From a checkpoint of a small transformer trained on Wikipedia: width 192, 16737 steps.
Each number is 128 + 24 x the weight over its row's rms, rounded and kept within 0 to 255. Layers, rows and columns count from 0. Numbers have three digits each. The size before them is the row's rms in percent of the matrix's.

# layer 8 MLP up, 1536x192, rms 0.132, rows 0-99, columns 128-191
122:136128143138104107124142096151128120105122134109121092122091120105131144129201138116130124116112118104139133137100096112131127151103119136136131157094134176121135104129071119134145141140107120
095:090123168103126130156129180135115114161106155131086123078168111109150131118140126123130104145083144177124099078115112158155105133131155182152110121148117151108075131128150121124089153121118171
097:090110147119097106135136092174127129127133131121123141135147126144134117138117151144118128128056099124125105129139153123095139128111089100133092148089128125143159164154093135108125130124150087
093:084129151106131145151141143158101126136148114088164088066109126112161152087117101119150134159105149177116121124130113115111176127102133139098096118138136113103118112146137158125106108096113124
103:127126116145164107134134132127121106152093148099156138138122129085134169112163130115133076126136129148133146115170147155139134151141111099104126120111113130132143080154121100132124136071127143
110:106067122160102097178127130140133156129131125163113130167111142131148144126125103150132145111109114096097096116108123130121111217113124123127113102113133132154086113105114112124144090146126175
101:114088129100141100096127143145112142171118115123157148134160133174116103147108163177099111163153100102123148147134156084161119126123134164143092169107123093101113143136119142127151100107122104
095:091144132100114085140112135124168111121140165127120104118134142104139156111142169128117126114070161114126108106154091164112088144083129139156167149123100116130163099117113119138101154085144130
090:120118129093105133117142173120118107129168083094120129145122131116153143127113093121140098144146112143113128154112133127151135106145129144135123140144118144113136120112121149111140160114118096
110:118096104125087138135151135158128119163062141171108117088151116136122148146100127134102148121131121135114125114146123177126146150098099137157112147114110085168086140132112142123122116176139125
091:138109153124137133125117146143128123140086124117118099119169144106116133135143108115148117118168091154119147166118144153117148134149105141116095116134133124100088156117119162179125133120091099
078:144143176122090092143128117109100122134154089153149138152104163119131169154137113126165067142160122092112111171127135133102140109116124108135120142134107108144183123101112116159155140068127123
109:124152158124136103143177106188161110104109128098113158119120122123149180132136165122119140132111130116130145143188168186129152090085103149122152130097118143129100120168099139114099110099141116
088:079088156150076148182156118094128131137120133116095160074130128129141112170108118159123093097107108117166145112145161123144119140091116168153155108121117109140149143124098129124116098133143134
098:099100188129150155162109085119139129119102139129167108148131161126160129169151131138157119165133117139143139109130122108131113133136169122107128138163139081116111115130144127145118172141129139
110:136150156119138079125120173120146067157095100106130154114146149088136130069116103118155131145109129128161125142169113195127164166112140145105156160139110114136093089101113143147095127113114149
100:118128134137126083081129142115164153118106160096137075132170134083123151128118099137178098112131122142109113122140133123152131117078126086126116176093096115090114123117122110156108094112114134
100:117138110158071118160104101109114122117129100079127099128080136114122123121130156165114113114134112115114177143105135130123129130082120148146083147129103123122163128121095139135152146117143133
108:117164147120146118158131152140099094098138136102102102151164125167141103103110138124105106108143208121108109131168120114112133117105120119161158109118107115121120157151120153167128117151147104
106:154090137124106065179151126123138123115106131084089137136108142125168152120146129137143164158157105125143148148147114160136115110077091170119105079126098170126095112123079175120133158127166107
115:080086140110126131148134122099111128132102151121166118127146151137165148129157118157140148109125163113147123145149100089144117125129173126152139133132108104092120149146103157116148161127187127
107:122137145157073144158135131187101162134111145124131086147155127123116133072128128183117146103108102151111128116112144114125103165135118118150141166109111118107085135104064138124178154149133163
104:168113138139103082149108137126108118159084153124147132145132159096153127126124119116168131141127118142086099141098138146129144135126133121139105126098118117148109165161085120086157134085143130
101:133042155132117092099102131117194124109106123099155101126151123134114149124115133142139150122096151098105110079136142138142134146121168161124111156119108114132099135123129144119145102133140125
109:117127152162082120136179111139086088132149145090129119114160134168101165109098165150145127127127112118144188138094107120136186124131090132160113132130146102113126138126140162138149086131133146
078:120075143065094123134130124119155133166175104119125134063151147141148098147123153128156084127131123145145136143113126113148148111112112110098110123140161092130118108082171140137129123121098148
106:116131099124122173138165103129144130158130159109120141123140138112143127149114155134122140130117090128147182161130150122124124161108111157122123134083106143088052098087122131138129137135106114
101:131143123119128141172135145102113111120156168133105139158070178116159132139094098110130092184145166111143151147149146129149143090111144139141128142082162150134155149121061109151104151128124058
073:146114125110156068144148111128119134145147119139186108103116113117149141101147129139112066131159160157107163134155096126098077106084102180127092088127111128102109078070106086122134148117157110
098:132116157110124152132125084153077125142180103110187103158134150117134109189145145156146105113142134152170171119156145170135134143128118143154148138157170111078082104127133113110115122130126125
101:117111217103099074113102111119138124149122112147129116139138137158133162091136153154138157136116125106099136133136123133139114144154085142115107139106116137088068139140124162091136137122169099
106:129109129139103124139162083113111117131091125143157139155089144153131138135126119121128137109118134145107126139164162170147145143177131137139162148107132123115099142109071100119087126139175092
089:113157183122123154121130149139177131097156179116109087137128111127129167130148100099156116128086124145114109140147126117122136144074092163131118185102125095099135106139137143117171129123104151
098:120116138099125073108117108108169100138122136123130134109146123082138123128113108147129111142113149116122176108101133099130143127112102124148140104095142174137105148154164158180155100115123157
098:127127135134162140117193157148107125146135132146150112117152115137166123157112090129154127120109159083128161148127146116115126151143130133147104151141147113081106131141109147146117102121122089
088:102133123128111062129161126102111076105098129144128115097110097135139139136113126149158155157163174136151117139128096127164193134114146153114129122103174068128117128158130116103154109134117122
092:128134136109069130146181123148137086119134117142136120142116135185102137132105130158194106106145123096070171140139109122100134091137099126155134158158129122163146098166137097097189108125150124
089:121129123122145110146102059153152136133154110130139147147096148113099087099165128108125107156110117169109121150156129091136105177119130193173152140121139115101145095153111120111127153139113102
094:089108174155112086174115162124144143126173140140123137129143138144114138123124093162150086145146130157133138080141149116139141118090080158142152142135115093118155122108159164124146103150182137
106:105116135116137105144187150150067117128125138109129140123176149171127110093124097158170147136112118161147118122176176117172121133138121149109111145112134067125133110116089109153091159147092128
106:115147138140138095106115146149150128090135156144173140160124127130108164133122164164147146137130135100109165150148132131171139155101084105123105143130119076122110108137131130146157125107121120
092:155122109102165141122143116137122086170100144141119108108094135150134137104106119105121157158089171126111132136162099126120123158079096103134087114145159154121147113154112129124143155136134138
094:135146167108163094157124113122148119093135147097160146131159111146114151128176113129196101141119124132095153102123128092163151088124141109132152136118102148106105085130126129121097096122114150
103:109123110149134089182170136137097097130087197127099120161149139174112159164100151144149122121147139111196144165141130170111151158104154129124165096132150115101107121115067096145141142143148138
109:126140145101116119126127107159100155130160141149149106124110146119182115101181153136117118138073187142132151096106112090147102166144137172130120128120104154084131102108097174132150100163165088
100:156155109070143151156146129158114110166126120134193107183148101158107104105102160154110121122109135036122142129118153110121129158140105100154112123095120162150126123139045103117118147133135125
096:103102152154119097085122113120133118134145134117103130090131163144130120123106119164176105151132118123103146127113105167145131142065110126104119137106129123134096146124109161140129106123096107
105:118170167137112081136109125129093124121090177162126116159101137134114125099171116134116112146091128076096132104123134109120117112115105109115124168086131167125084148162111163154173092114134099
106:095096134139135179129165137156110104124174152150188125174115143173108133144154151114137141142150102084155150123116159159160111177148109110163108157153147100120091128141102129093132136120141144
106:101126090038134138106160119164105065128155120137143080103147110172165144156155166132113121118116145132130100153134144154147114090156130135147116155142106139144123136130129122137121121133191155
090:190101148140101089135147111175124106183145094137111141135106166129147082100153128106124111167132160138124161136127145112124120131112107131115099164132131139111138139129099103158173126139117119
097:139129181148155094134140101164067116134136134125111189153147125144123114107114111112155146206142111105094131118134116119121096169100133141131119132154062112105139109108099177116126104129105120
096:131130157155095103139142122135138122154146121138155099155154149132139099142162080170140092140144099145106116166139131100106149131166116123111141106126144144116134117059120096128167140086150100
105:139131124086122064109122159136087130170131109115140083101185129115136131146144190151110136148161127142142128124134187151132141116093136118120159124096098145092101127131102196138131141143126120
117:130128115075094148167116102120151119142098118158137111142124106129186171186111090160091123096126156124119133163151130138104144148136121111142154143102113121096110113101103138133113084142197117
101:090123134126105145121150134162143112134116110120145123133118141128135150117135157169123113136124130090119157151174117116143112144107102149147117141122132110135149130103080142182084148096144114
098:095087150125138131128149082188118117105110108119160089150157129142132105102113173166137132106081145133121127143137120140094095110143122168162119106109137084120092150127120140139136140134111125
105:076103157076122137152098162123177134138122127110152156121109139080153135171167135169114146095115131107160102112131154121162200136098102122128128108120106149126121112153104150153100137139142147
106:130132124105140113122153099149117150143131144148113128132119144145143149151137123127119162141139134127141146149134143135169073122133107155121120154127085147126112155116101157150092142132170124
097:171121153124128154155146144102126158133136120141154110140159117142097166110158124140133136133131083119155138115109123168135147157088081080100085142133133116133123073110079127121119151107095156
110:142110145126118144153163127129095133132150162146120109168102149166120099148121164111144093185122137152113117123123146137149114107141134107152119189140140109131165169127112100093128089158123158
111:103112083142093137150145135206138145190125128147120152164114143098196107124124189177105106169161132101131176141146114105163113124113147145136122157122119167095165092124100105108105164097131119
080:123135142109146156131114133117108115145141136119134082068161130133126106073162102121148082146140142136157143183111154090098137102122115147128141122140119116117096124147122124097112153141140109
111:163129116136137096160170100166078128173120134130184120147158125160115150135141133146129094148117147116104183129139138070144140145154121102118125090128132145099077074164102130160148122099140123
095:124126136148194141139138154182147108132164112141167082144168156128145125142134135132120121126138129076155179111159192156121116155120138115138141156137161149087108145155124154119141137136123134
092:120131174124138158153145177115160132122149153079114107152165108125160147125133141150145088093152130112152143130179108081116127150108127153149153119137143136086150075131116145167134147156149140
097:129122147092114127185128129158134063127110109120144129158132146118150143176118104123155119147097142139175106152167156148127152103146101128095118171075164103141141145059122077132126123133129099
103:136099157144117138141180094189109120141127115100126189141097106107138121130111120110107132131090156121129101104138135137130169141091148105111106119136111166127117147131114151139127112112108128
097:086145119127153126171103095135075103130123130149179133146110138125108183116117146142158135141137141101147159102131131127212145153134095188142079104125133126120123129148119118115142132124159135
104:139107131154107144164144135140132157141125164115126091153145160123166113136142092122153079137133136131118155154122122092137139136106095135171143154120085150098157124117134134153106090133153148
105:091101161133135143144146120121112109169113144096149124135139092124122119125147114131171145140111105116140113095157150138138109091140105107148114142118155147147121107081101142127085103095126137
096:149117157127198124116126139086145088149106118140100083106150146140123114113169153119114117136111145102163131146136124143129092155152131135114143168139136107118131128078129139186122132115139118
106:114093114141129106139133079105091115127138178147190120131198124094117189136104121148180121112089114114171125110126170163148109200139120138144182116137099109111120127152094135123099121086149100
096:097109123121088112127134122140131121162142144092139099140115121142104103115125144172129137128093181084120109126140116166127112139110073131187154093126129136142139130119114134111139172124190139
109:092098116139129092122146142131127148145119146097119155132087146108142122106113100132179109158114169129112125125165160145155123128120152135132162131093129119123083147097094123121108103107100143
087:136096131139116144159142117134129138124147179130118128151149116182129118136133134152177097204065140097162108139135140140144173122133121109129146141116122125160155141116104141096137117131132128
092:114117159125101104134138103147116119102123109126093126148079120145153158139129206161104133143135131091093126124128121144159097105151122173154126121109110079106180141133096123144136119100098106
097:152151183112145130139110140083157125082146136108114101150148133147144163110163111113163120164115168109102122139157104134157131130114151117145181141143111105161139082144151140159092106123120165
100:107103120165116139152107115167120149095156117080122114164129144107141145128161125141113125111129129039114121123155131114124092125117127145143152128102165167094118153098046107141153133147160124
100:117132145149106132128114121155151121132081120107137142119129117120103117099176158150137075147098113140120138107131154165141129139156087112135110152084076099157125117175118159128147109135163096
099:127173151108164098123121162097106116108107134158123154123093128108096152118144108142091114133138158097155158105161159143128090127157091117104107158106124132122096148143124144172168168099144088
109:114117133122101124137156109147137113137184122151131161154124140140106091140127121160158169171141148130146123128121169143158107143137157195113151075092123086100082129105143140110144075141138127
107:105059174085116119111161131143205105164137107097154154146134152152138096106158128141126153150135103129140171148114154146150123085120146122119119141117091151121131114111093136113095141121106110
097:113097103138120113129140111150100120128133109113152135139112132100105113087154099150182118185086137097135144118130122136134091171164185163122147139128141127091091124124107133130111141097159070
092:121157134132131123181108181107145138123147139086093119098096152133137141097165107137138054109095171144145168100138119134133114135128124127157093140111097114106131125146117106117157155126153139
091:118132116140119136138123187108152088124152138112090171100130128114122106107109109165163126128130150131111129145161138155102122110135122152174116110131190149157102138122123131130185104086146114
101:150173110125143138140121100115159082125085141167131083122165108074149118104161119130162146141133125167141132126127139120136137124071120119160122111135149100095104136127151108161143125117081157
107:126113155111160131138099101116159104137085113125152110114160151094130150140129134138155132116103114104186121117157165185142135179145156141159145183120125126126108094133122161138143141103118155
111:107093129120164089130150075142121089127088121138127148113125146125131147112172152157086158126154141114158115149124143126144101149136131141134160122109096164104079145147094167166103128122141125
098:118111172143077154151113145131140158113116139139153106093104130121153131153126106134121121147133134167093110132141168179156156134116120104133141153118049136099093159085100158110107124127150164
091:071141126137149093158118135127147129121103173106127112127142121096098105124106133129165137135148188142113182134127151125145148133113139195143149103107105102125100114126142097122197137152145129
111:139143125105158131108136101143144116166122082140154081130122107145147136139147100165100103087164162074102147140144157144108092123127117104131147135085122122093102131137115115125139126142166088
103:086074094119150123179112162172112143120124135123149151130114142141142135097107171104074126111131165093137129134134116111129126142117114160184134137122103162119136111106136105207129158119155151
086:142130136124141139115118153167121140142139117076147126077120116131134121137112104116176106133111146107114131143181114190143120155141137208138158114153153115123105109136115168107129129113142110
110:065128145162133122151127135178092126086144158127129103116124127110126125088154094135131133146098108164104110135095117084181164140119156127152103149131124119090098116163135153141123102155112147
095:140166123112097154133122127143129125113150119149116140143140162128119116142122107155133108149141170074163167114115124106170151164168109136159137142117160128116147094122111136134166096120145130
099:108131171137148066118093114101128119104128152108126101106150157096153150108119187126147112105141115129123163122120111104150115140106094133146150132114174142108093100111161125182086102126111146
100:082121176114106135153158127133104112103153174097127106096124143147142127150104170156131133143164126127141146132133126093156216118122136130145124123094110112128159126085134111125157150146109128
099:127138173129120096149137107188109125130151194135133148186142119166112106120118157126093164129085107104132122121133180143109106164123101133156122143135119150118147073131122162113159112155125159
108:104082142113162118122137138129144097080147138089169123098144139126139138115105145155160147139134132156161158153138112121134163095096138127131099096148128108159086167128148119118102143108165157